config = dict(
    num_hidden_layers=12,
    hidden_size=384,
    num_attention_heads=6,
    num_key_value_heads=6,
    head_dim=64,
    intermediate_size=1536,
    vocab_size=32000,
    hidden_act='squared_relu',
    norm='rmsnorm',
    norm_place='pre',
    norm_eps=1e-06,
    positions='rope',
    rope_theta=1020.0,
    rope_fraction=0.5,
    qk_norm=False,
    attn_scale=0.125,
    bias='none',
    tie_word_embeddings=False,
    parallel_block=False,
    extras=['local attention windows', 'shifted keys', 'exclusive self-attention', 'capped logits'],
    init='normal',
    init_std_qkv=0.0236,
    init_std_o=0.0,
    init_std_up=0.0236,
    init_std_down=0.0,
    optimizer='muon_variant',
    learning_rate=0.0136,
    beta1=0.9,
    weight_decay=0.027,
    lr_head=0.00537,
    max_grad_norm=0.5,
    warmup_steps=200,
    schedule='wsd',
    decay_fraction=0.834,
    decay_shape='cos',
    final_lr_fraction=0.0,
    batch_tokens=65536,
    max_seq_len=2048,
    doc_mask=True,
    train_tokens=680700000,
    max_steps=10387,
    dataset='wikipedia_en',
)
Each number is 128 + 24 x the weight over its row's rms, rounded and kept within 0 to 255. Layers, rows and columns count from 0. The size above them is the row's rms in percent of the matrix's.

# layer 4 MLP down, 384x1536, rms 0.0333, rows 106-177, columns 864-959
size [101 105 100 100  98  99 100  99 104  99  98 100 103  97 100  98  96  96  99 101 103 101 100  97  97 102 100 100 100 101 104  99 102 102 103 100  97  98  99 101 100  99 104  96 102 101  96 102  95 100  98  97 103  99 104  95 101  98  96 100  96  97 103 100 101 102 102 101 102 100 101 101]
[[148 123 157 152 141 134 111 139 113 150 123 157 144 161 116 119 133 143 116 106 135 132 145 123 141 101  94 181 118 156 102  92 137 142 147 131 123 141 112 149 122 138 114 129 113 126 100 145 136 165  59 147 165 144 125 126 104 151 105  53  96 103  94 114 114 158 113  91 104  88 147 129 127 125 128 111 127 132 154 135  93 136  87  82 130  96 113 161  95 116 145 163  97  99 149 132]
 [152 123 136 133 157 146 185 136 136  84 145 133 130 113  96 107 139 138  87 111 116 106 103 111 161 157 139  90 137  99 104 162 159 137 109 151 132 141 114 136  98 145 110 156 111 103 126 151 117 119 126 147 128 105 159 137  94 120  94 108 125 105 147 159 136 111 113 161 117 144 103 134  98 119 117 108 132 102 120 137 112 131 135 119  95  92 133 111 170  76 159 115 141 150 111 144]
 [ 86 132 107 125 118 102 108 123 111 137 154 108 139 149 119  90 107 130 135 120 120 144 150 147 100 164 105 132 117  82 125 106 158 110 129  94 104  98 135 122  98 111 128 110 165 117 110 105 145 104 110 164 137 125 121 101 106 126 111 163  87 108  70 118 112 113 127  82 134 116 137 139 126 125 153 136  83 114 141 128 189 138 116 137  99 115  97 149 143 130 148 113 116 128 120 193]
 [ 97 122 132  97  82 134  99 127 130 124 106 120 153 112 113 125 161 113 139 118 120 137 112 152 123 131 130 104 136 127  97 131 150 122 109 102 150  80 119 137 136 155 108 109  93 141 113 136 125 117 110  99  88  97 121 131 133 115 111  91  94  81 124 150  89 145 138 113 117 156 103 103 135 116 117 136 129 102 114 142 151  83 115 115 116 113  91 125  96  83  70 155 109 134 131 106]
 [156  92 162 107 149 133 118 111 107  90 154 110  36 164 118 163 155  98 148 130 188 129 165 125 124 106 124 112 155 127 152 117 123 144 129 121 104 103 140 119 121 124 117 144 157 129 142 132  81 156 115 180 184 125 104 102 150 147 116  71 128 119  99 163 149 135 135 130 150 128 113 100 138 114 153 146 105 137 139 119 143 140 148 151 133 113 143 107 113 121 114 153 146 133 137 118]
 [ 90 112 109 122 153 139 125 143 141 190 145 148  77 125 157 120 108 116 103 156 103 108 168  56 108  91 108 105 127 100 157 138 123  98 126 137 182  79 128 161 144 120 148 123 119 118 171 123 122 116  94 101 128 124 112 115  84 149 167 126 109 139 149 124 113 147 167  63 105 112 147 138 165 116 163 172 141 114  81 145 121 162 121 130 128 129 124 120 112 137 133 161 121 157 118 105]
 [158 167 112 147  96 138 113 111 148 128 130 128 117 150 122 104 140 155 115 119 124 167 165 133 159 136  96 116  99 120 133 113 117 105 110 127 155 144 145 139 138 154 124 119 122 126 121 111  77 115 151 179 134  93 153 111 112  94 132 198 128 160 137 112 114 121 118 114 113 150 103 130 151 143 121 187 122 147 113 129 149 127 110 129 166 164 129 118 132 101 161 101 114 109  97  98]
 [102 166 121 172 131 138 124 141 128 118 146 123 109  72 117 133 130 146 154 153 139 143 142 112 125 145 115 123 113 110 107 126 145 112 160 100 126 137 141 142 112  94 134 133 145 160 156 112 126 135 123 107  80 165 112 121  98 151 122 132 128 145 117 114 123 149  96 178 118 120  86  93  84 137 158 133  84 145 126 124 142 134 135 116 126 105 152 116  97 149 142 104  94  99 130 152]
 [ 98 131 106 125 120 124 138 127 147 194 113 123  97 179  59  91 140 119 118 124 146 147 132  98 130 131 105  84 131 160  76 114 149 183 105 130 156 108 121 103 132 171 104 140 102 171 130 157 123 136 147 133 123 126 154 122 103 151 145 173 134 202 128 110 125 116 124 135 138 112 119 144 114 158 122 137 125  95 118 117 110 165 133 155 121 163 104 114 113 123 118 121 131 162 103 126]
 [138 111 167 141 141 104  77 194 157 127 109 152 140 128 165 163 133 136 116 140 118 112 145 154 113 105 139 129 143 115 109 160 147 121 137 115 101 105 109  94 132 148 166 192 120 184 163 149 131 156 113 152  93 159 135  99 109 148 129 134 116 128 138 142 119 117  91  89  72 122 143 174 128 107 116 113  81 130 109  94 112 127 138 103 137 186 122 106 134  89 150 101 140 143 112 132]
 [162 110 117 159 109 143  95 125 150  84 108 138 112  99 211 143 161 149 137 115 157  80  89 144 157  95 148 125 143 152 148 153 110 133 153 154 149 155 101 126 135 127 127 172  57 156  88 125  65 149 146 122 133 140 120 138  82 142 127 147 175 121 134  64 151 118 147 123 112 193 110 144 115 143 120 128 118 113 117 119 104 151 128 133 129 141  97 151 145 110 163 133 126  85 128 142]
 [ 68 109 137 135  87  94 149  85 135 171 119 112 126 104 180 133 166 132  92 120 160 108 116 105 148 124 132 101 149  94 158 198 118 126 136 114 123 135  94 147 129 126 109  88 140 117 149 113 174 144 116 143 109 141 122 121 121 140 135  85 125 109 137 168 154 126  84 113 121 205 141 140 129 160 105 126 119 151 123 146 103 140 151 183 139 146 135  87 113 127 141  65  99 120 115 138]
 [115 153 122 151 101 109  96 131 111 150  87 107 127 129  87 110 125 104 120 131 107 108  92  85 164 101  90  91 140 113 128 127 147 132 123 133 103 166 128 141 147  81 143 118  94 120 131 109 162 116 124 139 166 125 134 121  73  84 177 105 118 151 169 123 151 119 125 114 101 119 181 174 128 153 161 111 131 120 138 103 146  92 122 139 123 139 114 106 133 175 142 162 126 148  88 145]
 [ 84 185 109 129 114 156 162 180 136  95 131 156  79  89 127  76 158 151 146 151 170 117 132 111 154 132 152  99 161 109 146 141 135 133 100 141 110 156 104 147 187 101 163 107 104 121 154 108 152 135 125 114 148 113 120  84 109 121 131 135 126  78 186 122  95 200 146 134 137 125 156 151 115 132 159 134 146 113 122 123  98 168 108 107 108 105 137 141 124 144  97 114 166  61  97 112]
 [107 107 161 122 166 105  82  99 114 139 155 106 116 113 161 147 129 194 121 110 131  99 105 135 122 138 118 129 135 118 114 150 155 141 144 148 149  87 147 120 134 129 139 148 126 162 147 182 171 141 109 144 128  90 115 103 125 143 151  92  79 168 117 123 142 138 140 178 150 139 108 170 156 164  88  78 170 108 136 154 115 153 161 145 129 117 121 104 188 125 151 144 146 147  83 118]
 [111 108 169 125 119 113 148  95 110 165  93 158 154 117 121 135  96 133 161 120 146 116 124  90 116 119 165 103 111 131 137 116 172 170 160 109 107 135 165 141  94 107 121 141 130 145 123 148 143 120 120 133 116 154 132 125 165 150 117 147 167 142 125 119 131 150 157 112 137 142 167 118 174 145 140 126 136 136 128 114 161 102 157 122 142 123 117 126 144 171 105  62 114  93 104 116]
 [135 154 174 180 151  88 131 130 143 147 151 131 127 121 117 168  91 132 169 172 155 129 112 130 140 163 129 145 152 156 140 132 143 148  91 126 150 117 148 125 144 126 162 149 137 113 161 132 128 171 141 118 151 144 130  85  99 119 111 132  99 114 133 156 113 129 100 143  92  81  97 111 134 155 120 200 156 119 117 131 152 158 135 145 126 132 109 143 168 115 150 114 129  88 138 125]
 [101 146  98 114 104 119 118 102 124 100  94 101 105 113 103 176 110  95 121 101 128 130 137 137 170 146 141 133 106 112 133 139 126 164 165 112 134 106 161 105 116 127 117 104 110 122 118 127 117 173 143 117 123 138 135 137 107 133 124 120 126  96 147 157 162 135 148 163 102 150 131 111 122 141  97 110 128 155 141  74 136 143 138 126  70 117 121 126 128  55 102 118 118 121 117 109]
 [ 99 145 124 106 105 116 137  96 113 114 154 165 152 118 100 136 105 153 112  61 139 151 136 155 169 138 126 130 115 108 108 130 144 118 156 127 123 127 114 134  95 105 126 119 143 144 103 113  97 110 129 144 150 110 114 105 106 131 180 106 101 105 110 136 164 115 115 129 106 108 117  97 102 179 178 104 120 117 116 114 159 124  69 157 114 161 107 140 148 133 137 114 125 105 116 141]
 [122 158 123 176 138 142 133 149 157 146 134  86 142 146 160  97 110 142 154 132 131 159 117 110 125 109 154 112 128 110 123 103 119 143 173 122 129 132 143 141 132 140 101 157 167 135  96 123 146 121  43 158 149  95 146 123  91 152 155 155 116 151 133 167  92 148 160 146 101 137 156  98 123 139 147 117 133 139 129 125 184 115 118  97 104 124 135 166  95 118 144 125 103 125  96 102]
 [154 125 118 101 120 117 162 118 118 109 168 129 102 162 109 114 115 165 120 108 116 135 129 126 144 132 137 171 141 106 101 115 129 129 121 101 134 134 128 133 101 153 138 158  95 108 156 133 160 128 136  79 114 145 131 123 150  94 162 154 147  62  92 127 114 191 120 147 181 111 155 104 119 132  74  91 147 124 111 145 147 128 124  97 161 130 127 139 103 137 126 161  95 144 127 132]
 [125 162 114 139 132 143 128 105 119 109 150 155 127 106 132 121 144  96 123 146 104  74 118  75 104 136 147 141 132 134 137 147 118  90 162 149 126 113 187 118 184 109 157 140 119 135 147 105 144  87 101  99 140 152 132 123 123 111 112 112 114 108  98 130 124 147 125 113 154 128 132  94 142 142 134 103 142 133 115 173 119 121 135 148  93 133 163 111 139  94 111 116 144 135 125 152]
 [139 121 119 111 158 156  86 136 139 106 112 124  91 130 120 100  96 151 126 108 135 132 144 153 159 134 131 134 114 124 127 119 127  60 129 154 145 150 131 150 104 128  82  66 134  76 137 106 145 137 148 142 100 137 128 135 112 135 129 118 104 154 140 143 106 124 136 118 102 127  89 123 136 130 141 157 152 122 145 159 130 143 104 109 182  91 138  79 119  74 135 123  97 166  88 181]
 [116 140 125 102 144 123 134 137 111 140 118 169 117 166 147 128 113 120 123 137 125 113 121 128 129 108 101 135 135 108 180 152 163 135 128 135  99 175 156 105 124 114  75 118 108 117 162 101 104 163 102 155 106 163 167 133 142 167 106 125 170 151 131 139  87 171 152 169 170 145 102 114  80 130 108 104  74 112 145 107 130 127 101 121 136 117 104 150 138 166  91 177 112 127 130 168]
 [130  94 148 144  98 140 141 153 110 155 136  91 159 115 150 124  64 130 156 112  96 103 175 128 140 155 128 122  94 145 118  97 138 137 123 137 106 121 154 139 114  74 104 131 125 108 145 139  79 129  99 110 166  76 114 132 130 131 107 137 166  85 110 108 114 104 124 157 121 118 127 134 115  70 112 115 144 114 130 115 125 123 134 130 188  86 182 130 114 138 103 110 127 147 117 165]
 [127 122 155 105 109 150 109 113 136  93 165 101 102 164  91 119 133 108 152 105 124 152 114 141 143 140 104  76 117  79 134 147 120  89 105 114 137 122 136 106  97 126 135 174 197 137 149 131  90  82 103 117  97 120 174 170 137 137  86 112 178  99  78 133 125 120 143 165 111 140 140 100 132 139 120 120 113 110 162 172 144  99 136 156 122 155 123 163 170 119 153 126 120 135  98 124]
 [110 109 104 161 164 145 150 141 101 177 124 136 122 101 135 120 123 122 105 138 126  79 118 122 147 128 101 114 121 158 135 141 144 154 118  74 135 157 131 136 131 112 157 152 130  98 129 124 116 118 123 153  58 143 103 141 140 154 107 138 157 141 103 125 157 143 136 106 166 101 152 132 165 134 119 158 149 139 138 121 183 140 177 135 114 145 130 109 157 137 123  96 116 127 128 110]
 [137 161 128 141 171 104 122 125 139 164 101 117 134 106 182 166 117  82 135 103 159 103 156 138 134 100 136 135 136  98 136 116 136 146 111 166 150 119 130 113 144 137  99 127  99 117 115 150 148 150 147 130 173 133 126 110 140 139 109 144 107 103 145 126 111 179  98 135 105  96 132 153 103 115 151 136 125 153 134 138 129 139 115 110 116 136 127 119 118 137 112 112 107 142  74 181]
 [143  79 114 121 121  72 114 152 120 130 152 132 135 109 140  74 128 126  97 101 122 156  98 198 145  87 146 114 132 100 103 134  93 168 136 105 161 155 129 159 184 125 100 141 108 148 138 109 140 126 112 118 117 107 135  97 114 150 125  93 146 150 126  98 127 157  93 124 140 131  96 127 157 144 100 146 128 147 149 134 127 143 127 120 138 129  92 131 119 109 144 152  93 107 174 126]
 [127 107 136 129 155 150 149 126 130 110 135 146 147 158 169 124 125 138 141 137 183 126  90 161 138 140 177 129 114 125 129 136 159 138 148 133 103 101 143 158 136 131 115 103 148 131 115 120 160 107 155 128 133 129 109  85  83 120 129 134 105 149 135 115 137 107 169 113 124 117 126  91  92 146 129 123 133 136 137 118 105 114 141 166  99 122 143 167  84 148 124 131 137 121 145 120]
 [119 124 126 129 113 143 123 108 151 145  92 143 131 150 105 134 118  71 100 159 132  81  99 117 122 124  83  93  68 123 140 125 144 114 146 142 156  98 133 149  98 175 165 127 109 150 147 109 134  87 132  69 131  98 122 133 123 151 125  79 103 169 115 122 119  96 141 166 128 138 152 148 129 160  96  86 109 113 121 135 113 143 140 139 135 114 163 118 129 132 157  95 131 152 150 133]
 [102 123 115 145 110 144 129 169 144 113 137 131 115 120 110 124 131 125 139 104 156 119 126 165 138 103 135 102 138 102 130 159 124 116 160 142 126 115 151 109 116 144  94 121  94  98 127 152 103 129 107 100  92 102 106 145 131 131  96 149 110 102 119 137 112 124 161 167 113 109  95 139 130 112  89 127 193 119 121 139 139 127 123 130 111 126 140 143 133 146 122  90 161 129 143 123]
 [111 124 101 131 104 150 166 127 132 146 140 117 128 102  52  96 145 137  99 100  99 149 145 117 130 107 125 132 126 119 129 127 147 158 143 122 106 140 136 164  96 123  70 138 140 128  98  95 100 163 138  79  84 126 123 103 151 112 110 190 140 121 140 111 133  95 147 134 119 170 117 144 161 118 119 135 133 114 119 127 145 108 103 161 136 126 155 172 126  94 103 132 131 135 128 119]
 [137 137 135 136 123 110  91 107 131 109 130 162 113 121 129 122 139 149 144 104 142 139 103 112 116 145 159 127  86 165 135 142 155 189 160 127 140 145 140 120  93 141 118 119 171 110 119 184 172 174 131 142 109 137 125 128 145 121 128 107 135 128  79 118 135 130  91 163 138 152 150 126 122 164 141  95 153 135  82 114 111 150 139 153 147 130 144 138  86 120 156 111  63  97 137 111]
 [148 138 151 176 123 149  71 147 171 118 120 134 120 115 120 120 130 121 100 115 159 105 139 101 107 119 132 116 168 150 143  99 114 105 103 133 157 127 135  87 153  94 146 107 153 140 131 171 108  99 160 131 126 138 126 107  88 184 151 117 139 108  90 156 114 117 126 138 116 115 118 113 155 127 107 149  90 130  66 117 139 149 108 112 128  93 114 148  91 119 115 140 145 145 126 116]
 [149 117 134 142 169 134 123  86 122 103 125 132 114 101  94 185 138 131 105 111 165 196 114 111 129 115 125 133 160 113 116 138  94 151 149 142 110 165 137  99 102 165 132 119 117 114 129 132 135 144 135 158 156 102 148 121 139 130 105 153 131 127  96 116 114 120 149 161  78 166  90  99 175 128 125 131  89  84  94 171 126 140 156  94 134 113 140 125 151  80 146 141 124 117  97 123]
 [102 121 155 164 104  96 157 125 159 132 147 122 105  91 174 115 153 130 129 149 147 121 131 110 133 122 138 149 139 117 105 154 166 116 133 158 114 131 119 140  95 122 128 120 165 167 108 137 137 126 128 119 111 109 135 141 145 140 142  82 167 118 124 161 103 145 184 123 126 130 125 108 151 148 134  74 149 103 125 152 115 115 115  66 130 137 163 100 151  88 106 130 118 142  91 143]
 [141 101 138 120  99 135  96 147 134 142 102 123 155 102 142 137 127 100 148  90 104 152 122 142 139  86 121 145 105  93 113 133 164 118  80 142 121 147 117 119 141 145  91 118 133 159 111 174 142  71 129 178  91 117 129 120 133 150 121 124 131 122 118 149 104 129 115  95 147 122 130 143 134 108 109 137 129 121 119  88 125 102 121 127 107 138 121 151 149 125 100  83 111 119 117 109]
 [134 135 113 121 128 159 118 111 154 108 118 124 168 128 131 139 141  92 135 132 141 171 136  82  90 100 156 182 167 108  95 113 151 135 128 101 132 106 129 137 113 173 137  89 135 113 125 165 126 105 160 134 110 158 114 103 165 134 108 149 103 114 113 145 125 137 124 133 129 161  81 133 102 114 126 102 122 180  89 128 136 129 156 176 107  98 150 122 140 100 163  91 150  98 140 139]
 [128 108 126 147 151 107 160 107 169 167 166 169  98 116 123 134 152 120 125 197 129 150 132 154 132 136  98 121 153  92 118 121 105 138 119 101 119  90 128 136 140 136 152 104 194 127 143 106 110 116 116 112 162 162 112 160 141 105 140 150 101 154 148  95 107 123 160 143 179 134 128 117 122 136 120 112 128 160 112 120 180 150 129  83 145 142  98 123 100 157 136 118 187 129 101  72]
 [ 75 112 168 111 132 107 124 154 140 114 145 122  98 155 145 119 173  96  96 111 112  87 137 110 112 142 130 166 134 105 153 153 115 110 191 124 143 119 113 112 113 133 155 120 117 125 153 144 149 136 163 111  95 126  98 107 159 119 122 147 155 173 148  94 118 172 154 160 159 121 113 120 109 105 142 156 141 123 142  99 126  97 148 147 101 140 122 138 118 155 165 142 151 153 128 138]
 [155 164 137 116 149 102 134 103 154 107 130 101 171 143 150 119 115 125 101 107 139 128 107 172  97 123  96 109 105 108 157  96 117 148 152 146 106 165  96 120 136  85 160 104 169 183 135 119 130 135 146  98 148 143  91 164 141 111 125  72 125 149 114 178 116 112 146 150 132  75  97 158 159 125 151 120 105 107 149 174 164 114 113 108 106 182 150 161 139 112 155 112 140 144 136 149]
 [121 143 106  95 151 141 147 168 129 123 118 176 132 142  68 144 132  71 162  98 121 151 134 152 146  98 111 142 137 146  97 108 123 126 143 140 102 163 138 107 152 110 122 133 177 135 111 127 102 115 116 112  95 156 180 144 131  90 128 109 155 130 180 142 115 123 123 135 124 139 137 113  91 147 149 132 169 119 103  95 151 118 105 183 115 113 115 139 150 105 164 193 124 143 139  90]
 [139 143 115 140 145 117 149 175  96 160 134  98 106 116 115 153 143 126 113 151 115 125 138 146 158 139 105 148 172 114 151  90 139 124 124 142 151 134 116  87 149 138 159 101 123  79 131 153 140 166 144 193 150 149 133 133 106 130 116 137 101 117 128 123 112 102 146 141 127 142 145  82 138 160 126  98 156 121 115 147  83 130 109 155 128  78 141 153 114 120 119  76 147 138 146 135]
 [165 145 115 156 136 106 108 110 132 147 153  91 131 120 151 134 123 124 120 140 119 148 130 163 121 163 138 133 111 141 162 113 119 144 168 129 141 146  95 152 125 135 114 172  80 131 123 160 152 131 168 137 119 133 140 151 135 115 172 119 116 102 123 100 153 123 165 105 118  87 109 142 143 138 150 136 113 160 149 123 143 124 124  84 109 132 132  89 131 120  89 129  94 147 116 118]
 [ 79 133 140 132 162 138 123  98 177 133 112 113 207  73 155 101 102 135 124 123 139 105 144 129 138  87 177 139 121 132 136 157 140 130 136 161 118 128 142 123 123  97 146 147 127  98 117 151  59 127 146 107 113 103 171  75 128 163 112 189 113 126 130 120 150 135 126 170 128 140 126 127 109 118 144 152 124 125 108 196 117 122 180 138  90 152 105 159 141 113 112 110 123  76 139 178]
 [141 146 112 117  94 123 155 142 119 144 115 119  95 144 115 121 158 151 112 163  95 114 146 146 155 133 119 185 143 115 127 131 136 129 131 117  92 169 141 142 103 137 119 170 136  69 193 146 149 132 145 155 129 136 153 151 152  86  99 150 129 116 116 141 134 125 124 160 116 152 108 124 134 119  86 103 120 130 152 168 100 152 190 130 120 134 154 131 165 113 102 108 160 140 175 105]
 [145 135 128 145 106  78 134 147 136  86  97 163 155  92 166 149 110 181 150 119 146 102  96 134 101 115 117 128 149 123 126 143 161 120 154 111 138 117 128 167 140 133 142 119 150 119 124 153 124 141 138 108 153 145  98 146 114 130 133 111 100 129 122 133 127 130 110 118  87  98 128 159 144 164  88 123  94 148 132 144 162 105 156  84 134 163 175 140 136 116 163 160 150 111 105 141]
 [165  78 160 133 124  84 111  83  97 160 150 115 122 134 173 136 126  88 126 159 129 151 152 136 121 158 133 127  94 113  87 124 100 100  85 144 105 152 159  90 156 161 152 131 120 101 144 129 167 102 149 165 138 163 103 111 150 131 124  92 129 157 144 132  75 134 146 144 163 131 136 120 113  91  95 121 151 141 126  88 115 152 106  89 185 139 143 109 124 113 135 132 124 159 143 134]
 [124  89 152 124 139  95 144 138 150 117 116  98 139 150 100 124 125 101 101 157 181 166  76 143 158  93 112 123 167 169 165 120 133 116 152  88  94 170  95 170 111 133 100 111 146 115 114 129 125 109 158 160 152 103 172 144 109 174 100 152 143 183 123 115 143 113 175  87 138 149 193 118 130 155 155 118 110 123 140 144 162 100 115 104 121 145 128 134 118 157 125 103 116 100 160  86]
 [113 126  98 152 117 127 122 148 168 121 126 140 193  99 144 115 128  99 117 125 143 145 137  64 127  71 137 118 133 106  90 113  93 112 138 132 145 106  93  91  77 127  83  94 146 127 138  86 129 136  99 125 151 123 177 133 118 131 116 137 109 188 132 117 153 131 125 120 185 136 112 146 130 183 146 116 131 124 127 112 109 117 152 121 115 133 107 123  83 134 142 146 197 103 107 125]
 [150 127 156 126 150 131 149 164 115 145 141 164 157 147 146 140 133 142 131 151 124 138 149  54 142 157 145 139 140 128  97 154 177 123 149 146 134 121 168 139 125 133 130 107 112 127 139 109 154 126 171 136 145 116 146 157 144 133 144 130 166 116 156 162 125 127  79 146 128 136 118 143 101 109 117 115 175 128  93 149 106 130 118 171 109 176  68 149 134 101 112 148 131 142 149 115]
 [143  98 149 126 123 128 123 102 139 155 140 101 176  99 117 131 192 107  79  97 157 118  87 124 137 150 102 107  85  83 123 166 141 152 169 116 135 131 129 192  94 130 124 165 139 165 114 140 106  83 111 114 152 107 108 126 125 121 127 151 120 170 113 126 112 175 141 134 152 158 146 156 123 126 158 107 126 140 134 112 114 120 148 116  96 123 180 147 130  98 189  92 130 115 116 101]
 [120 121 124 140 124 135 135  91  92 128 126 142 134 112 104 133 141 106 125  95 155 160 136 143  93 122 138  80  85 123 101 118 104 138 172 133 146  76 162 100 132  92 161  83 129 103 128 131 157 151 134  84 105 139 143 155 142 165 134 132 117 113 129 136 146 126 114 145 122 172 147 164 157 106 119 161 111 166  98 142 140 120 171 163 129 109 141 139  99 116 115 159 159 121 111 138]
 [120 141 104 124 118 147 148 132  90 121 138 176  94  92 119 118 160  98 139 110 109 137 140 135 126 133 129 109 126 111 107 146 115 109 150 125 138 134 113 205 162 156 166 141 138 134 128 139 116 115 116 107 159 114 153 161 180 134 127 157 105 157  81 143 141 160 147 157 132 141 150  87  75 178 141 147 139 139  93 104 145 141 142 118 138 136 136 184 114 111 133 144 119 146 104 103]
 [124 134 158 176 150 121 151 122 144 141 186 115 139 172 126 166  97 180  76 148 134 154 176  62 136 106 128  88 143 157 144 150 109 141  84 163 183  87 140  96  86 123 110 125  79 107  89 139 132 114 147 147 120 138 113 113 137 182 161 144 104 110 152 141 131 134 155 115 156 153 141 136 130 152 121 139 120 147 114  79 110 155 146 117 129 124 126 143 106 118 173 133  82 134 140 135]
 [157 132 155 148 173  81 136 128 143 163  50 120 189 132 114 105 104 131 148 109 129 149 111 144 138 147 192 166 116 130 147 132  79 125  97 113 143 125 175 115 136 126 125 121 127 162 139 160 128 125 159 107 106 129 123 118 126 155 128 117 140 110 142 117 132 116 107 135 129 122 135 138 149 114 128 118 153 158  99 118 162 124 133 108 141 160 121 114 153 120 113 112 133  92 109 105]
 [151 113 121 113 163 116 122 112 132 119  92 155 101 110 120 112 148 103 102 124 139 118 136 128 132 129 124 162 113 101  94 113 113 122  88 154 115 148 144 141 123 142 133 128  99 128 147 126 136 117  74 107 125 143  82  70 111 108 129 128  98 119  77  72 170 168 104 141 133 135 149 125 158 154 119 159 174 147 130 116  96 104 124 132 139 152 147 113 150 125 134 109 127 121 100 101]
 [106  92 114 156 112  81 125 119 139 111 107 102 169 162 154 131 112 114 116 114 132 131  84  99 105 124  77 138 104 128 105 123 138  91  95 108 122 115  61 143 150 116 137  66 149 105 151 144 145 153  88 169 135 134 133 123 134 160  99 138 113 109 133 169 119  92 115 126  97 111 118 160  90  96 122 112 163 142 102  84 140 135  98 118  91 145 108 129  74  67 140 101 150 124 127 151]
 [ 88 148 119 101  78  93 153 119 119 128 131 167 130  56  93 115 155 122 133 175 148  98 178 145 134  98 117 141 114 124 138 100 127 156 144 135 162 154 139 152 127 136 176 105  84  84 124 150 101 141 136 132 155 148 165 150 129 126 108 110 131 133 105 119 152 111 133 132 146 141 133  98 130 145 121  89 120 179 145 131  98 134 113 106 132 110 101 125 123 124 147 110 143 126 136 155]
 [123 124 148 154 119 126 121 120  69 133 125 157 119 141 105 165 176 109 106 115  67 117 130 115 118  89 139 149 153  96  95 115 106 131 122 129 158 126 147 145 146 138 141 123 170 144 129 152 131 132 154 108 122 162 135 108 133 125 103 143 124 123 179 118 108 181 117 110 124 117 144 151 142 129 118 172 121 129 170  99  87 155 102 127 123 110 140 137 154 113 110 140 161 146 162 148]
 [118 158 121 145 121 119 139 108 131 139 118 132 170 148 118 132 135 126 114 122 114 125  94 107  78 134 121 146 123  94 145 135  85 132 117 141 130 100 114 106 151 179 104 122 123 134 169  81 105 128 155 165 154 117 143 105  97  89 139 158  81  79 141 106 107 137 131 112 171 133 148 124 166 113 110 114 124 137 136 144 115 133 150  75 180 160 128 114 140 139 129 101 162  92  95 144]
 [141 102 125 113  70 146 121 128 135 129 117 122 122 135 128 143 128 125 157 123 135  90 154 184 119 143 134  90 103 114 143 109 173 100 102 160 132 117 172 137 128 136 134 115 159 113 140 148 124 120  96 133 107 117 116 104 105 132 141  92 104 152 121 149 134 120 106 113 141 147  79 128 138 102 167 106 176 131 136 143 124 115 104 171 147 134 113 127 109 109 149 141 144 131 148 165]
 [139 133 142 117 137 152 117 116  89 131 125 120  98 149 152 105 114 155 170 129 111 136  95 141 155  73 139 113 144 111 119 153 132  80  69 106 140 113 127 113 154 183  98 100 131 106 144 157 126  72 163 117  92 148 156  89  97 122 120 102 126 172 121 148  88 133 110 161 132 114 164 156 116 102 125 148 116 166 143 174 142 127  87  97 124 131 137 128 121 108  90  93 117 148 166 181]
 [110 102 129 104 120 143 162 130 100 138 141 154 127 131  65  91 129 101 122 142 124 145 110 138 152 170 134  81  95 105 125 155 104 113 128 129  78 120 113 144 146 138 141 107 120  94 147  86 131  78 128 111 165 139 176 160 135 121 136 121 142 117 131 125 132 133 156  81  65 112 172 129 111 120  82 116 159  79 105 151 148 146 105 114 138 149 120  90 145 143 122 113 111 115 151  98]
 [133  86 179 107 115  98 140 135 150 191 162 134  96 148 109 116  95 119 181 104 169 154 144 127 104 152  78 121 148 130 109 112 103 110 126 143 150 126 145 129 156 148 148 122 134 114 138 148 114 122 121 143 137 141 147 111 121 142 145 154  82 136 133 141 140 126 188 141 120  88 103 128 126  93 151 116 161 138  99 106 131 107 122 109 153 140  97 151  84 125 123 119 127 129 141 125]
 [154 100 150  87 156 164  78 113  91 127 147  99 145 131 128 158 173 155 196 105 131  98 158 158 112 121 169  87  95 184 102  93 162 138 122 141 127 121 140 162 135 154 123 135 147 144 143 121 121 112 128  77 121 123  77 101 153 163 156 109 154 162 111 173  94 112 102  91 128 142 130 141 175 180 119 103 149 125 147 133 160 129 196 136 117 145 140  97 172 121 152 136  96 139 134 151]
 [159 120 140 112 121 188 102 152 132 151 113 126 121 146 166 120 119 127 177 130 136 119  83 108 117  79 137 141  98 119 119 143 138  81 116  99 105 125 145 125 112 160 112 111 170 137 108 120 139 130 112 129 141 135 129 128 133 154 169  99 105 165 157  99 152 120 101 157 136 106 132 120 124 164 110 115 155 124 183 155 147  98 126 122  78 111 113 158 145 143 132 133 126 156 112 132]
 [ 93 141 133 131 148 161 129 112 158 157 111 147 174 124 147 158 139 110 152 108 127 126 128 142 135 151 164 148 129 110 133 103 138 126 159 142 118 106 146  81 122 109 158 147 148 111 110  81  84 167 137 126 161 123 178 175 142  93 133 103 146  96  99 122  86 140 127 119 152 138 137 118 148 126 153 120 172 150 156  70 166  99 110 124 149 159 176 128 134 157 131  78 104 108 142 146]
 [108 107 107 131 129  61 169 115 163 166 100 156 133 165 141 137 137 148 108  94 119 117 138 104 146 147 106 152  82 127 108 120 166 119 138 109 108 136 137  74 149 137 103 164 125 115 135 115 104 107 165 120 134 165 142 126 110 121 111 152 198 100 144 151 123 174  98 118 192 171 110  77 112 128  83  88 116 104 131 130 169  89 153 105 147 143  78  92 142 164 109 135 127 136 143 112]
 [123  93 168 103 161 138 139 152 143 160 133 126 101 182 124 127 117 135 119 174 140  71  82 103 154 140 140 151 143 179 145 169 102 154 119 106 141 146 131  99  53 116 143 114  96 168 126 125  96 169 140 125 133  92 106  90 119 103 151 103 112 139 129 157 148 124 127 133 138  95 154  99 156 139 142 127 140 143 102  85 118 129  95 135 139 141 112 107  95 109 115 131 110 114 151 133]
 [148  60 143 118 103 133 156 113 138 150 105 119 106 130 150 149 112 137 126 125 170  74 148 133 127 162 141 138 131 138 128 152 109  91 113 143 154 134 115 101  97 111 105 129  97 147 147 138 152 152 128 132 122 106 129 111  99 110 122 151 104 109 135 118 105 124 113 144 152 171 145 150 113 125 205 173 109  99 112  94 106 107 129  70  98 128 110 167 113 159 157  95 165 132 155 173]]